From a checkpoint of a small transformer trained on Wikipedia: LayerNorm after each residual sum, value residuals.
Each number is 50 + 10 x the weight over its row's rms, rounded and kept within 0 to 99. Layers, rows and columns count from 0. The size before them is the row's rms in percent of the matrix's.

# layer 4 MLP up, 640x160, rms 0.0493, rows 285-328, columns 0-79
096:55 49 55 64 55 43 55 75 56 60 36 41 66 37 50 60 45 46 53 33 60 57 45 49 51 43 56 56 38 39 53 35 62 37 50 55 40 58 35 73 60 47 61 52 52 45 56 53 41 50 42 52 66 39 33 66 54 54 46 40 36 42 59 49 64 46 48 46 64 49 47 66 47 48 66 64 61 48 58 40
092:71 63 62 51 52 52 41 37 41 51 41 59 44 69 36 35 45 50 47 42 54 54 57 61 46 47 59 38 54 46 39 30 54 33 49 60 48 47 48 44 28 37 47 36 45 37 59 26 44 62 42 43 57 41 40 57 54 43 61 44 51 59 53 45 55 42 46 47 62 42 40 47 69 58 45 45 56 67 46 59
096:78 58 59 53 40 38 29 34 38 58 32 48 38 43 75 66 50 57 46 41 58 48 52 38 54 50 55 31 43 45 25 58 44 70 44 47 62 43 54 61 39 41 56 50 50 38 70 52 54 50 51 57 39 40 54 53 50 33 62 50 55 57 50 64 55 64 61 60 59 59 52 33 59 42 54 43 45 56 54 50
102:57 47 52 50 53 56 42 48 42 56 40 51 65 57 62 38 48 51 72 46 41 63 49 48 58 43 59 55 38 26 54 71 34 32 39 42 46 52 55 47 50 41 38 66 42 68 47 38 58 33 58 52 56 60 48 46 54 57 28 57 44 54 63 38 46 46 59 44 41 55 51 57 61 51 40 56 60 36 61 43
100:44 46 65 62 40 56 36 50 53 44 64 40 48 37 46 44 55 42 62 63 49 48 57 58 36 39 60 42 34 41 47 52 46 58 44 79 51 49 55 42 48 70 74 44 61 68 55 54 55 41 49 63 63 40 41 57 39 68 59 49 29 42 39 56 60 45 46 39 56 31 45 34 50 41 36 41 57 53 58 47
103:62 32 45 59 58 35 41 58 57 60 74 60 33 45 54 51 36 61 44 51 47 61 50 61 45 64 49 49 32 32 46 49 53 44 47 37 48 38 50 74 65 34 46 56 47 34 48 54 56 52 50 42 57 53 33 44 51 44 44 53 39 47 49 59 65 57 54 50 41 62 43 56 62 53 51 54 66 61 38 64
094:65 35 45 70 47 47 56 36 54 47 44 55 42 43 60 49 47 69 64 46 68 52 55 56 50 47 41 42 68 42 72 43 55 57 40 49 38 37 48 35 45 42 64 41 50 44 41 56 56 47 55 45 40 59 58 58 46 61 56 38 38 63 45 59 62 71 54 65 52 52 56 59 68 43 56 59 45 55 55 40
113:75 53 47 62 45 45 46 39 32 50 56 35 44 54 60 53 49 62 39 48 38 61 57 58 72 67 69 58 50 21 57 54 46 46 63 60 38 66 39 63 53 49 39 25 46 37 46 47 53 36 48 66 48 56 53 39 43 52 58 45 34 51 32 62 45 45 36 55 60 51 50 42 49 58 43 57 58 54 46 35
093:64 45 49 38 47 56 61 40 69 41 52 68 55 45 65 43 46 44 54 68 60 39 49 41 60 44 39 52 30 43 61 31 50 36 62 39 44 49 42 55 47 61 49 42 38 51 47 52 69 60 52 62 60 45 65 35 59 56 57 46 50 68 54 41 50 51 55 39 41 52 59 52 51 54 47 44 53 46 46 38
098:71 37 44 45 39 50 52 49 40 51 55 46 49 56 68 35 35 50 53 38 59 44 49 32 49 46 46 61 57 40 71 45 56 54 66 31 45 53 44 73 32 51 72 56 55 38 56 33 42 39 49 48 48 41 61 43 45 36 39 50 48 48 66 62 55 38 60 44 70 42 55 31 50 48 43 43 47 56 33 54
090:58 55 45 42 40 56 44 35 35 64 40 52 59 64 51 30 43 50 56 62 52 33 35 45 48 40 44 47 47 48 70 39 64 52 44 56 62 62 64 56 40 55 37 49 45 62 51 55 47 71 66 73 64 42 62 65 35 62 44 52 57 43 42 60 64 58 46 57 51 67 78 58 37 31 52 49 32 59 54 46
102:57 32 55 48 55 52 22 59 38 69 50 51 35 56 43 41 59 43 51 33 47 44 39 48 42 31 36 54 46 40 66 61 58 62 51 43 46 33 45 47 61 46 57 40 61 74 57 39 60 30 37 59 50 53 45 51 42 44 58 51 38 42 41 47 47 49 29 49 65 42 53 49 69 50 53 64 38 58 42 44
094:43 63 74 58 51 73 51 50 47 50 39 56 55 42 34 58 49 38 68 40 46 45 43 40 65 35 38 61 45 35 54 54 62 46 59 42 43 50 55 48 34 35 64 35 50 58 33 53 52 58 59 57 45 34 52 59 62 32 50 43 57 60 36 65 57 62 40 58 32 54 48 42 39 56 44 57 29 46 41 43
111:37 52 46 47 57 50 45 59 40 57 61 56 56 39 33 44 53 43 63 51 61 52 57 47 44 39 43 32 42 42 48 54 61 27 56 62 57 61 59 40 45 69 40 40 55 54 28 31 50 35 36 44 65 44 57 59 58 47 54 54 39 60 52 40 70 74 64 54 66 45 61 51 55 38 57 42 37 61 54 54
098:54 60 71 54 42 42 32 45 43 50 47 48 37 62 64 37 46 62 50 43 32 65 65 47 60 53 68 35 67 50 34 32 49 43 33 49 50 43 46 63 39 58 64 46 49 68 49 41 48 33 52 48 56 47 47 31 56 54 47 61 41 38 48 46 65 44 59 33 53 46 65 50 44 41 49 56 50 63 47 47
111:39 49 44 55 35 51 31 48 68 47 59 52 38 45 42 57 34 51 35 50 57 59 40 53 53 48 60 58 55 62 51 61 49 38 44 51 53 55 55 39 41 48 66 44 50 48 58 56 42 62 64 63 37 35 53 28 36 48 39 47 49 57 52 62 76 54 42 55 66 40 47 37 66 55 56 39 51 50 61 61
103:54 41 74 37 34 53 42 53 43 56 31 51 56 71 60 37 50 35 63 45 55 54 50 54 63 55 57 48 44 51 48 41 53 47 59 64 64 46 57 60 51 41 64 59 53 50 57 45 45 42 36 60 51 37 56 50 46 47 67 63 42 52 52 48 41 52 42 46 44 46 66 41 30 56 42 47 25 46 39 43
093:48 42 60 65 47 53 44 42 66 47 44 63 55 60 58 44 69 56 33 48 55 49 46 48 39 37 52 39 63 49 62 37 63 44 43 42 44 62 25 59 42 48 26 61 33 54 55 46 38 62 35 51 46 38 58 63 37 38 38 49 52 50 67 64 67 48 35 38 38 34 61 49 49 64 69 46 42 54 58 37
100:47 38 58 55 30 51 61 57 54 41 33 49 67 34 55 41 42 51 64 43 57 39 50 60 56 60 62 48 42 46 49 52 59 40 57 62 36 46 46 50 57 66 37 57 53 46 42 55 44 57 54 52 47 34 33 29 49 50 54 55 34 46 33 48 48 69 51 64 43 54 62 61 58 54 46 47 61 54 59 52
088:38 37 57 48 46 58 49 58 34 44 53 53 57 58 64 35 37 31 49 65 62 43 68 57 46 52 45 54 58 46 59 52 50 50 49 36 72 52 35 46 44 65 48 47 49 48 49 51 59 61 37 52 59 30 35 55 59 52 47 56 53 57 67 41 45 61 60 63 36 60 55 37 56 58 49 55 55 53 65 54
102:49 41 65 51 39 50 74 61 37 55 35 47 48 46 44 59 49 50 75 53 57 58 60 40 75 42 42 55 37 48 59 45 52 54 41 54 37 36 51 38 61 40 44 50 35 51 58 56 43 68 47 33 55 37 49 31 51 53 30 40 58 50 61 50 31 40 44 59 63 60 58 20 49 54 66 41 54 64 59 60
094:57 57 45 40 50 62 69 41 62 37 41 42 61 50 41 42 57 49 38 48 36 35 43 47 53 47 59 49 32 57 58 42 29 44 52 41 66 53 50 67 42 50 44 52 58 39 44 31 66 60 60 40 59 61 32 58 30 45 41 50 72 40 47 61 54 43 55 50 49 63 32 55 52 48 63 51 53 51 51 54
097:68 47 43 45 44 56 52 45 63 38 41 77 36 47 52 49 46 65 52 61 55 53 59 56 44 28 42 29 59 36 36 40 49 47 42 64 43 29 58 68 61 61 37 61 47 43 32 53 62 46 48 53 55 48 55 51 46 58 37 49 54 66 57 68 57 52 36 50 53 37 49 30 49 37 39 65 54 56 60 60
095:61 53 57 45 39 51 71 62 63 59 44 57 26 64 43 53 38 50 40 49 49 41 53 68 63 56 43 63 56 56 53 56 55 46 41 45 42 58 59 37 57 41 45 65 49 55 65 57 54 41 60 39 58 53 49 40 52 53 62 65 51 38 31 41 43 53 58 41 48 52 53 46 52 62 45 37 46 41 57 48
097:62 51 58 56 44 61 38 54 51 56 61 34 42 51 52 31 52 56 63 44 37 48 39 46 38 40 41 67 46 53 58 67 49 61 50 52 56 65 64 46 34 39 48 66 39 68 49 49 35 51 55 53 65 49 43 43 54 62 47 47 57 38 58 52 58 41 55 53 51 56 46 30 51 46 48 52 31 41 45 42
093:50 43 51 49 34 36 53 51 39 62 24 42 46 40 38 56 61 58 46 44 63 46 63 42 43 57 46 61 56 50 56 56 39 40 58 39 46 48 31 60 46 52 50 53 50 44 46 45 64 58 47 62 39 55 58 40 54 42 61 41 46 49 62 63 41 50 46 53 43 54 62 38 56 53 52 51 41 59 50 39
104:50 49 43 64 36 41 54 62 49 49 31 55 46 43 64 46 66 52 54 49 57 52 47 59 61 34 47 68 53 50 61 65 45 46 44 54 52 59 36 41 61 51 61 56 41 63 70 56 45 45 42 68 51 44 43 56 45 52 42 44 44 51 63 40 59 50 38 73 48 54 56 33 49 73 41 57 55 62 69 50
098:58 49 57 44 37 34 54 54 50 51 45 40 55 37 60 44 40 50 47 34 57 31 45 60 57 55 39 66 36 41 67 27 61 48 68 42 51 56 55 54 55 62 58 56 48 30 66 36 55 51 58 49 50 47 39 48 61 54 53 45 41 51 42 61 60 52 54 53 52 60 46 59 50 46 45 54 67 48 46 58
108:35 35 39 55 61 38 40 58 51 60 44 58 48 64 46 46 45 29 35 39 48 61 53 41 54 48 55 32 55 44 45 49 56 41 41 56 44 63 50 69 48 48 42 55 59 48 58 47 30 61 57 52 54 57 40 52 47 49 60 50 50 48 62 59 47 58 38 45 58 43 39 53 42 48 54 52 45 39 27 63
112:37 46 59 49 41 63 56 59 51 53 59 58 55 42 42 61 62 54 58 49 69 57 66 57 48 54 46 42 37 50 66 30 29 31 45 60 45 60 24 53 54 67 40 55 50 59 51 30 52 41 35 49 70 46 49 45 52 36 67 45 47 62 45 48 64 53 57 47 61 55 71 58 48 41 68 63 40 52 46 50
087:45 51 50 45 35 58 54 56 41 58 68 45 58 30 47 53 67 29 63 50 44 67 65 62 57 61 49 39 65 46 40 57 51 49 42 34 47 46 44 48 46 53 67 46 63 45 51 52 44 61 57 50 53 27 49 50 58 46 67 55 66 56 54 51 51 40 58 43 42 68 62 48 66 54 65 56 35 54 55 60
095:66 57 54 62 44 61 70 53 52 35 44 55 41 56 66 51 57 36 45 55 43 39 40 54 45 46 49 43 44 43 63 57 49 63 65 52 52 57 42 56 54 60 33 34 45 59 66 35 58 63 57 53 56 52 41 54 62 41 47 62 38 68 63 36 49 56 60 51 44 44 47 42 42 36 65 54 55 54 27 53
099:67 34 43 63 56 45 61 57 41 61 51 52 63 57 57 41 38 51 55 42 46 51 41 27 56 35 57 49 36 38 53 59 52 45 67 40 44 54 38 62 48 52 38 44 55 50 38 42 57 48 41 63 39 60 54 63 57 43 33 34 48 38 62 53 44 62 53 49 64 50 61 44 42 58 44 37 56 58 27 55
099:39 56 66 64 46 66 39 37 63 41 54 66 43 51 55 73 63 37 51 67 32 45 42 55 39 63 48 39 49 65 46 28 54 45 52 47 51 63 43 35 34 50 46 50 54 55 67 39 34 37 36 38 58 50 50 42 46 50 50 33 50 49 58 44 37 55 29 33 34 53 41 39 71 52 53 50 57 59 43 57
089:49 56 70 39 41 46 52 58 37 64 59 55 39 33 49 57 58 68 53 57 35 60 43 49 48 60 51 52 59 40 31 46 38 58 48 41 40 55 35 57 27 50 54 62 58 62 65 52 54 64 57 55 59 44 33 47 39 58 57 53 57 33 54 57 50 61 40 55 43 40 61 42 41 51 50 34 60 54 69 51
107:47 56 56 58 55 47 57 35 55 48 68 58 44 40 53 65 47 41 63 50 55 45 24 53 53 66 50 40 52 51 61 35 45 57 50 59 39 45 50 66 44 36 56 54 53 55 57 30 29 62 39 34 68 34 60 40 68 48 42 44 61 49 57 32 57 38 64 40 46 33 52 62 46 44 52 50 58 33 33 48
101:68 49 51 56 24 63 50 49 39 36 50 42 41 60 64 30 62 43 50 72 44 19 45 60 43 61 50 38 44 61 52 60 40 54 54 40 56 54 44 46 48 40 55 62 54 52 67 42 45 67 33 60 40 58 61 48 52 39 42 52 56 53 63 61 62 63 54 48 59 62 60 44 57 70 64 44 45 42 44 58
092:43 35 49 42 58 63 59 54 55 61 56 61 53 38 50 43 44 58 63 56 61 53 36 40 53 46 36 48 62 39 60 42 58 48 60 35 52 44 58 59 55 56 45 53 36 44 56 49 41 66 63 62 47 71 62 51 36 49 42 37 45 32 61 59 49 64 49 52 58 65 46 59 38 52 50 35 56 64 36 58
092:41 41 54 51 48 46 39 45 37 46 56 63 43 51 59 40 48 56 52 62 31 37 46 58 37 73 41 54 46 57 36 50 45 57 39 42 54 46 51 37 40 56 52 58 38 52 51 34 50 53 47 38 66 43 32 54 56 65 54 60 50 51 56 35 48 44 54 50 47 54 64 36 50 52 42 56 56 55 55 41
094:32 53 27 53 31 68 58 48 59 61 58 44 48 33 55 34 43 41 42 45 64 36 53 39 58 53 43 39 55 44 55 61 63 51 50 51 56 69 46 40 34 62 30 59 43 60 47 42 39 63 67 56 68 60 34 41 39 60 50 53 38 56 52 51 47 65 38 54 57 49 68 59 47 59 45 56 61 49 36 46
090:50 63 45 53 48 37 42 52 28 56 43 53 68 53 45 39 55 43 54 58 51 37 52 37 50 53 73 45 38 39 56 44 37 57 48 67 38 48 46 47 53 54 49 56 68 35 80 19 60 53 53 52 41 48 63 31 49 31 53 40 53 62 48 52 60 54 51 62 41 44 71 61 55 47 60 38 43 59 47 44
094:69 47 54 42 38 46 30 58 57 44 59 64 52 53 49 65 77 60 57 37 35 50 52 51 64 42 49 33 52 38 52 45 52 45 35 54 41 61 38 51 64 41 74 49 45 43 61 49 63 67 68 40 47 52 35 50 49 50 53 61 47 53 63 40 40 42 53 46 60 46 46 54 46 35 47 42 31 59 64 49
098:68 53 60 60 49 47 44 25 52 45 37 50 54 39 30 58 32 33 61 44 59 33 45 36 61 47 59 47 46 44 59 52 57 36 46 52 51 69 61 62 59 56 42 50 37 34 66 39 60 48 39 58 43 58 48 61 43 54 50 72 57 54 40 57 61 42 46 70 62 48 44 49 47 52 48 56 41 47 51 47
102:50 61 56 51 55 58 42 59 51 63 49 77 37 44 52 61 51 67 54 59 48 47 51 65 61 43 48 55 54 49 55 51 57 32 59 50 60 54 54 54 35 59 29 64 41 36 68 53 43 40 46 68 43 33 46 53 65 41 47 49 27 64 35 34 57 48 38 41 38 39 66 43 39 63 49 68 49 52 36 45
# layer 4 MLP down (transposed), 640x160, rms 0.0316, rows 285-328, columns 0-79
100:49 41 51 44 63 39 36 47 51 48 37 42 77 47 47 57 44 41 46 54 67 32 53 40 55 48 59 55 52 71 54 52 33 56 38 49 69 58 53 42 42 49 37 64 53 69 53 59 40 41 56 53 34 64 59 50 50 28 35 29 51 51 42 33 62 42 57 51 71 34 53 54 43 46 59 42 62 43 60 47
095:54 62 42 53 58 50 42 41 43 54 32 30 48 54 40 45 50 57 49 49 63 71 59 40 34 55 63 47 67 53 53 52 50 50 59 52 64 51 29 66 50 40 51 40 38 62 53 54 52 40 51 61 52 58 65 30 22 40 56 28 42 56 50 33 54 32 45 34 28 54 42 34 53 45 51 57 56 47 36 51
097:57 61 60 52 53 62 47 45 26 56 49 44 55 45 49 49 56 42 52 52 58 53 39 32 42 46 48 54 50 49 57 54 51 37 45 57 45 41 51 56 58 52 68 72 58 44 48 42 47 55 48 47 37 60 59 46 54 50 48 48 33 52 49 45 53 70 52 49 42 58 38 39 44 40 36 57 58 43 54 58
102:51 72 37 48 42 51 40 46 51 48 59 46 45 36 63 46 56 51 41 52 55 71 48 60 43 31 50 42 44 37 52 42 49 35 49 41 41 45 58 51 64 46 42 43 57 59 44 49 67 42 58 49 53 47 64 57 59 57 49 41 46 57 46 39 57 41 57 47 43 53 20 69 45 57 57 41 58 42 48 39
104:56 49 20 50 55 43 49 62 38 61 40 27 53 61 44 56 45 44 51 61 42 51 47 29 45 41 47 70 59 39 43 49 62 51 55 27 53 61 47 51 51 56 46 56 52 71 56 54 42 51 50 53 47 63 50 56 70 58 49 42 34 51 61 49 66 52 48 46 67 44 56 72 49 55 45 44 29 45 51 68
099:54 47 35 57 66 34 47 52 60 46 64 39 68 46 42 60 37 59 40 62 59 43 68 51 40 49 53 46 50 61 60 28 44 70 49 62 37 39 73 53 35 55 61 43 51 54 44 33 49 57 59 60 45 60 52 43 47 41 49 52 40 55 56 63 57 32 42 50 38 59 42 39 62 60 42 30 54 57 27 52
095:46 50 32 61 41 50 50 19 40 52 58 58 69 53 53 61 41 54 43 34 47 36 64 40 62 44 49 65 63 46 45 53 57 47 51 48 46 38 40 50 45 69 56 51 56 71 44 64 68 32 68 37 45 47 60 52 71 78 53 52 28 49 56 46 42 54 62 47 62 55 60 40 50 58 45 61 63 65 50 51
103:61 52 42 43 45 42 48 49 25 36 45 48 62 33 46 66 44 38 48 41 49 57 47 53 55 62 53 60 38 51 39 46 54 40 46 34 45 59 66 61 59 37 81 52 39 16 30 49 37 44 62 61 45 51 50 44 66 59 54 52 45 45 51 45 62 52 49 72 55 47 40 57 60 40 52 54 53 66 45 54
088:51 52 45 37 41 43 60 51 52 56 47 45 53 43 46 70 53 41 44 53 50 80 57 59 39 62 56 66 52 57 53 61 64 51 56 52 66 59 54 56 44 67 57 51 54 53 47 52 30 24 61 36 47 42 68 55 51 48 46 47 58 55 63 40 61 40 63 51 36 53 52 58 59 42 65 48 54 55 42 39
097:56 60 33 60 41 45 68 52 31 39 29 61 50 38 60 64 60 36 38 67 41 47 52 35 45 48 45 41 69 56 40 47 54 64 50 53 47 51 45 63 39 48 57 55 41 54 46 53 54 43 60 42 45 45 73 60 46 68 36 52 55 48 63 62 53 50 52 52 33 58 40 61 52 33 60 73 45 67 54 61
086:69 58 51 33 68 67 56 46 65 46 52 51 55 63 31 62 69 56 53 54 33 62 52 46 42 43 49 54 33 53 42 65 58 67 51 53 67 37 42 50 42 36 43 53 61 71 53 37 66 51 46 51 32 64 72 55 61 50 65 46 55 48 53 52 41 41 63 42 40 47 41 44 40 45 55 62 58 59 60 42
102:53 42 41 46 55 38 30 56 41 71 60 58 35 57 45 48 53 47 28 47 37 43 41 48 61 47 55 51 42 51 55 25 50 54 49 44 50 44 49 38 43 54 50 43 55 51 41 60 61 61 33 50 42 50 64 63 71 48 36 35 63 41 44 52 54 35 40 44 48 60 56 38 39 50 34 35 39 46 65 69
092:86 55 42 48 44 67 40 47 52 45 37 65 39 36 29 42 51 50 36 54 63 67 48 55 72 44 33 56 44 64 26 49 44 53 50 49 60 40 58 34 42 48 51 49 51 53 52 44 52 57 54 50 54 32 50 50 49 61 40 36 54 61 64 39 31 61 55 54 52 50 48 62 40 55 38 47 64 49 41 47
108:47 54 44 46 56 62 52 35 47 50 60 61 53 43 50 54 44 58 64 51 53 67 57 67 58 40 38 28 53 57 52 48 56 55 42 55 52 66 54 26 52 37 58 45 53 57 41 41 50 39 50 43 52 49 59 45 64 37 61 37 40 53 54 43 60 43 45 48 44 38 54 53 40 41 62 46 43 48 61 49
100:48 48 56 52 60 53 49 33 50 49 55 38 44 42 63 55 36 41 57 59 46 49 27 52 52 50 37 63 41 53 45 53 52 47 37 42 41 59 67 53 52 47 45 58 44 58 58 41 53 73 52 50 48 57 44 46 66 38 60 53 48 37 42 49 63 63 50 60 47 76 50 46 53 49 52 47 51 39 51 46
108:49 63 62 60 53 59 58 53 56 56 40 55 55 57 53 55 58 44 45 39 48 52 58 51 49 49 53 56 50 51 67 30 49 47 39 36 76 56 48 62 54 51 71 42 33 54 49 49 31 55 66 57 31 51 47 67 39 47 58 53 47 66 72 47 49 43 38 54 37 49 60 51 54 64 62 37 40 52 54 43
105:34 38 59 41 54 49 32 64 60 61 64 61 54 59 45 38 52 41 48 57 60 44 49 48 35 46 58 57 55 51 56 49 36 68 50 60 64 47 43 62 46 50 66 59 51 46 44 51 61 56 67 57 38 38 55 48 43 57 51 59 25 52 53 68 48 78 36 60 37 52 63 37 44 48 18 52 46 33 56 43
088:53 38 58 47 34 64 56 50 63 57 47 59 50 44 33 65 50 53 42 45 64 63 48 34 39 34 43 49 33 47 45 53 65 54 57 61 66 46 60 45 40 49 51 47 69 42 53 43 49 68 61 45 48 53 72 51 54 50 44 66 55 56 63 42 48 45 66 89 36 59 48 52 39 44 46 53 48 58 41 42
097:54 46 61 50 53 60 43 50 53 60 38 69 52 46 63 62 48 52 45 51 68 71 42 59 53 54 43 54 50 66 40 49 44 53 62 48 41 25 51 63 49 64 54 56 56 53 37 46 49 39 44 62 53 50 57 43 44 40 57 64 50 59 46 52 40 51 66 22 40 40 40 34 70 49 68 51 71 53 50 49
091:48 51 39 44 44 52 52 54 53 41 53 32 58 60 43 46 52 42 50 53 55 56 56 47 42 35 27 53 48 55 37 61 53 64 67 53 56 46 65 50 49 50 60 63 46 62 38 43 59 47 53 52 64 55 44 55 55 53 72 52 41 49 51 51 44 40 60 77 50 58 36 55 40 51 48 58 43 63 63 27
101:46 56 58 40 58 53 53 43 51 46 32 48 41 55 60 49 50 39 35 62 61 62 53 32 59 48 50 48 46 67 52 54 65 39 46 43 40 41 44 66 54 54 49 51 51 67 54 51 61 49 54 56 50 49 51 57 47 54 52 54 51 47 50 61 48 54 63 43 59 70 53 43 45 39 61 32 56 61 58 36
098:66 58 35 25 50 53 64 38 54 42 43 56 41 46 42 43 57 55 23 45 41 61 35 61 45 41 45 53 36 50 58 45 37 56 33 65 67 57 45 35 49 42 46 70 59 40 47 54 65 62 33 52 38 52 51 57 43 43 47 37 70 52 46 37 49 38 70 49 44 48 51 46 48 39 57 52 61 60 56 46
092:51 53 57 47 56 35 64 51 54 52 41 30 25 41 54 56 45 56 49 51 67 63 46 41 38 53 56 41 52 52 40 39 49 55 63 42 43 50 44 50 59 66 59 60 42 50 36 61 51 50 58 41 56 44 49 63 50 53 36 36 48 59 36 63 58 51 34 36 39 38 41 57 47 46 41 45 42 47 64 45
102:55 35 51 66 42 59 44 56 44 48 65 46 46 47 44 29 49 41 36 50 61 66 51 54 36 48 43 49 48 71 47 55 35 57 65 27 67 50 52 76 48 63 70 55 63 66 38 56 40 56 34 53 55 58 56 36 61 39 56 74 61 35 48 52 57 59 61 55 50 43 53 45 63 49 48 53 56 53 41 54
094:43 57 33 44 49 48 30 60 33 66 45 53 60 59 27 55 37 26 36 60 57 64 45 41 57 41 52 49 54 59 38 56 45 60 54 57 62 57 53 47 61 65 59 53 77 40 49 42 73 33 40 53 39 46 47 46 55 61 40 49 43 43 48 54 56 49 54 61 57 70 44 54 47 52 42 58 43 28 68 51
090:51 64 78 36 58 57 44 54 45 60 56 46 55 54 50 58 45 59 49 48 53 62 51 44 44 44 39 64 33 54 51 64 50 46 30 64 44 42 35 47 61 31 50 35 70 58 57 28 66 37 25 51 46 50 66 59 68 43 64 53 52 72 46 58 62 51 39 47 45 57 41 52 40 47 54 27 54 53 45 44
109:31 51 50 33 47 29 58 61 38 67 65 38 54 61 36 42 43 38 37 41 51 44 28 42 54 42 64 51 42 52 39 54 51 35 44 63 53 50 38 59 50 50 64 48 56 44 45 33 53 45 54 48 43 57 56 64 73 51 50 75 54 41 48 44 39 41 61 54 57 53 54 67 53 72 52 51 50 49 49 46
094:61 46 39 28 53 42 55 61 34 59 44 57 65 51 48 59 54 48 54 60 65 55 49 49 41 50 56 54 48 60 52 51 51 62 61 41 69 72 43 69 45 62 44 58 48 50 42 58 49 26 57 54 49 64 50 64 54 50 53 56 44 31 49 50 48 58 56 54 48 59 32 38 62 31 64 53 41 65 37 57
115:52 47 68 62 48 43 52 36 27 72 67 38 62 43 52 37 48 65 38 57 57 48 48 63 46 57 68 52 63 54 49 63 51 41 46 33 36 44 39 59 57 48 54 56 50 48 56 40 59 48 61 53 46 53 48 47 45 39 39 59 49 43 36 46 52 58 47 48 55 65 67 67 62 43 43 56 57 35 34 31
108:41 46 42 55 58 57 64 53 52 37 57 30 55 52 48 67 54 56 52 46 50 74 57 60 51 53 43 41 50 55 54 52 40 60 48 58 42 58 37 39 62 37 51 67 46 48 55 48 40 30 39 50 36 50 69 54 69 42 60 41 51 56 46 36 44 40 70 59 40 46 53 54 44 52 52 53 45 49 50 43
092:44 58 71 47 49 50 51 57 43 42 60 52 39 62 52 40 45 59 43 34 44 62 59 46 45 46 27 49 69 56 31 50 49 51 47 50 46 46 43 56 52 54 55 46 53 57 58 40 58 51 44 49 43 51 54 65 53 49 48 38 37 51 57 74 35 36 44 65 29 45 42 47 56 57 38 53 43 63 68 64
094:49 44 53 41 46 57 74 47 63 53 43 43 34 55 74 51 55 50 46 48 44 63 62 62 49 56 35 72 33 54 48 63 52 56 67 45 34 63 53 54 52 70 46 49 41 61 46 47 39 39 41 59 54 46 61 62 54 62 53 26 39 61 47 30 55 48 46 45 41 59 37 75 52 51 49 50 45 44 33 41
097:78 53 54 48 51 37 70 48 43 40 36 54 41 60 61 58 48 49 49 47 53 48 41 52 56 53 34 74 47 56 38 48 49 51 50 55 66 64 55 57 71 54 61 60 48 30 35 59 53 42 62 49 44 56 72 67 54 44 46 52 32 55 54 51 62 60 59 61 43 58 48 60 45 30 59 48 49 73 48 47
097:43 74 51 47 47 49 49 70 67 23 45 53 42 49 46 39 53 45 55 51 51 46 64 42 48 60 41 69 60 62 65 28 46 60 48 43 62 52 54 44 52 53 57 33 67 41 68 52 48 52 34 52 48 38 61 42 34 56 53 44 47 67 32 58 41 52 60 46 57 47 56 42 57 71 51 43 54 55 22 51
091:40 37 58 46 42 35 57 41 43 47 34 50 60 60 52 41 37 43 51 51 61 53 26 37 59 75 41 51 51 50 47 58 61 69 42 42 40 45 52 75 78 48 58 56 59 50 56 62 62 57 46 42 39 39 62 35 56 56 56 66 46 44 75 61 57 46 55 54 60 69 32 51 60 63 56 52 54 66 60 34
103:50 47 38 45 56 50 62 43 55 27 47 22 70 54 57 49 38 53 42 56 54 48 60 55 45 46 61 33 50 58 39 44 28 51 34 53 51 64 51 40 39 44 67 59 55 54 54 44 54 51 45 50 36 41 55 38 60 63 60 50 53 45 40 39 58 48 47 35 65 49 50 70 57 66 67 37 25 46 50 47
104:48 61 49 33 60 46 59 51 43 71 66 44 43 55 55 54 56 51 68 44 53 44 42 57 53 57 46 56 36 39 54 48 48 41 48 58 53 37 57 52 45 48 48 61 44 63 45 50 66 36 29 55 30 38 58 63 49 51 48 30 21 46 66 51 45 46 38 44 50 57 59 28 57 38 61 53 53 56 45 50
090:58 61 36 48 66 49 57 36 43 54 52 53 40 46 46 56 66 39 53 67 49 61 47 50 60 40 54 46 45 50 42 33 74 45 50 48 66 54 47 45 42 54 57 47 65 56 46 38 66 55 53 61 49 53 87 55 59 49 47 44 45 60 62 55 43 42 67 23 35 52 54 49 45 35 69 47 52 78 41 46
096:57 71 54 41 64 43 54 56 26 50 41 40 57 57 64 46 66 54 51 59 46 53 49 34 42 24 62 48 51 54 51 51 62 42 22 52 39 51 61 51 60 47 64 56 55 59 34 51 62 55 60 40 32 52 51 45 43 48 29 42 53 36 48 55 47 50 39 59 66 50 42 45 54 38 57 70 47 52 55 32
091:61 51 44 20 44 53 67 43 53 42 62 37 56 47 46 54 69 49 57 57 38 66 68 63 49 60 37 55 51 51 39 50 36 67 55 39 57 51 44 43 46 80 45 56 48 62 34 58 68 39 59 51 41 43 63 58 46 50 56 43 50 54 55 56 43 49 53 36 28 57 38 45 50 39 49 40 58 67 45 34
089:59 51 48 56 47 52 46 22 46 51 54 49 38 43 46 53 56 45 62 45 60 55 59 59 49 43 30 44 56 38 62 42 39 54 38 54 38 54 54 37 47 43 56 45 42 55 56 46 51 50 51 43 26 60 67 52 47 46 57 51 55 59 53 46 71 51 40 43 55 58 42 72 43 60 48 58 12 57 76 37
094:50 35 46 42 60 59 60 46 30 38 50 38 41 72 36 58 43 53 47 38 43 61 25 63 59 53 45 38 55 51 52 43 49 75 47 68 35 54 59 43 54 41 68 37 54 34 70 59 38 80 51 33 54 66 52 53 63 47 39 53 46 51 38 52 50 48 54 42 60 35 34 63 45 57 48 36 37 51 58 54
096:51 49 46 39 45 59 48 41 40 60 57 47 55 46 26 69 59 49 67 54 42 66 56 32 44 31 37 46 35 42 52 43 51 59 42 26 70 64 41 56 54 47 51 70 46 47 37 57 56 56 51 50 30 52 74 64 60 63 42 42 49 41 43 50 60 46 47 64 47 60 48 45 44 53 43 43 52 42 49 56
100:41 66 52 41 40 48 59 59 46 53 57 54 43 41 44 66 59 67 41 62 66 64 45 56 49 56 56 54 46 50 47 47 59 52 49 57 53 49 41 34 58 49 47 53 63 24 54 63 59 43 52 47 42 32 53 63 52 52 42 35 52 59 37 25 47 39 59 43 27 53 67 34 51 44 48 59 49 66 35 45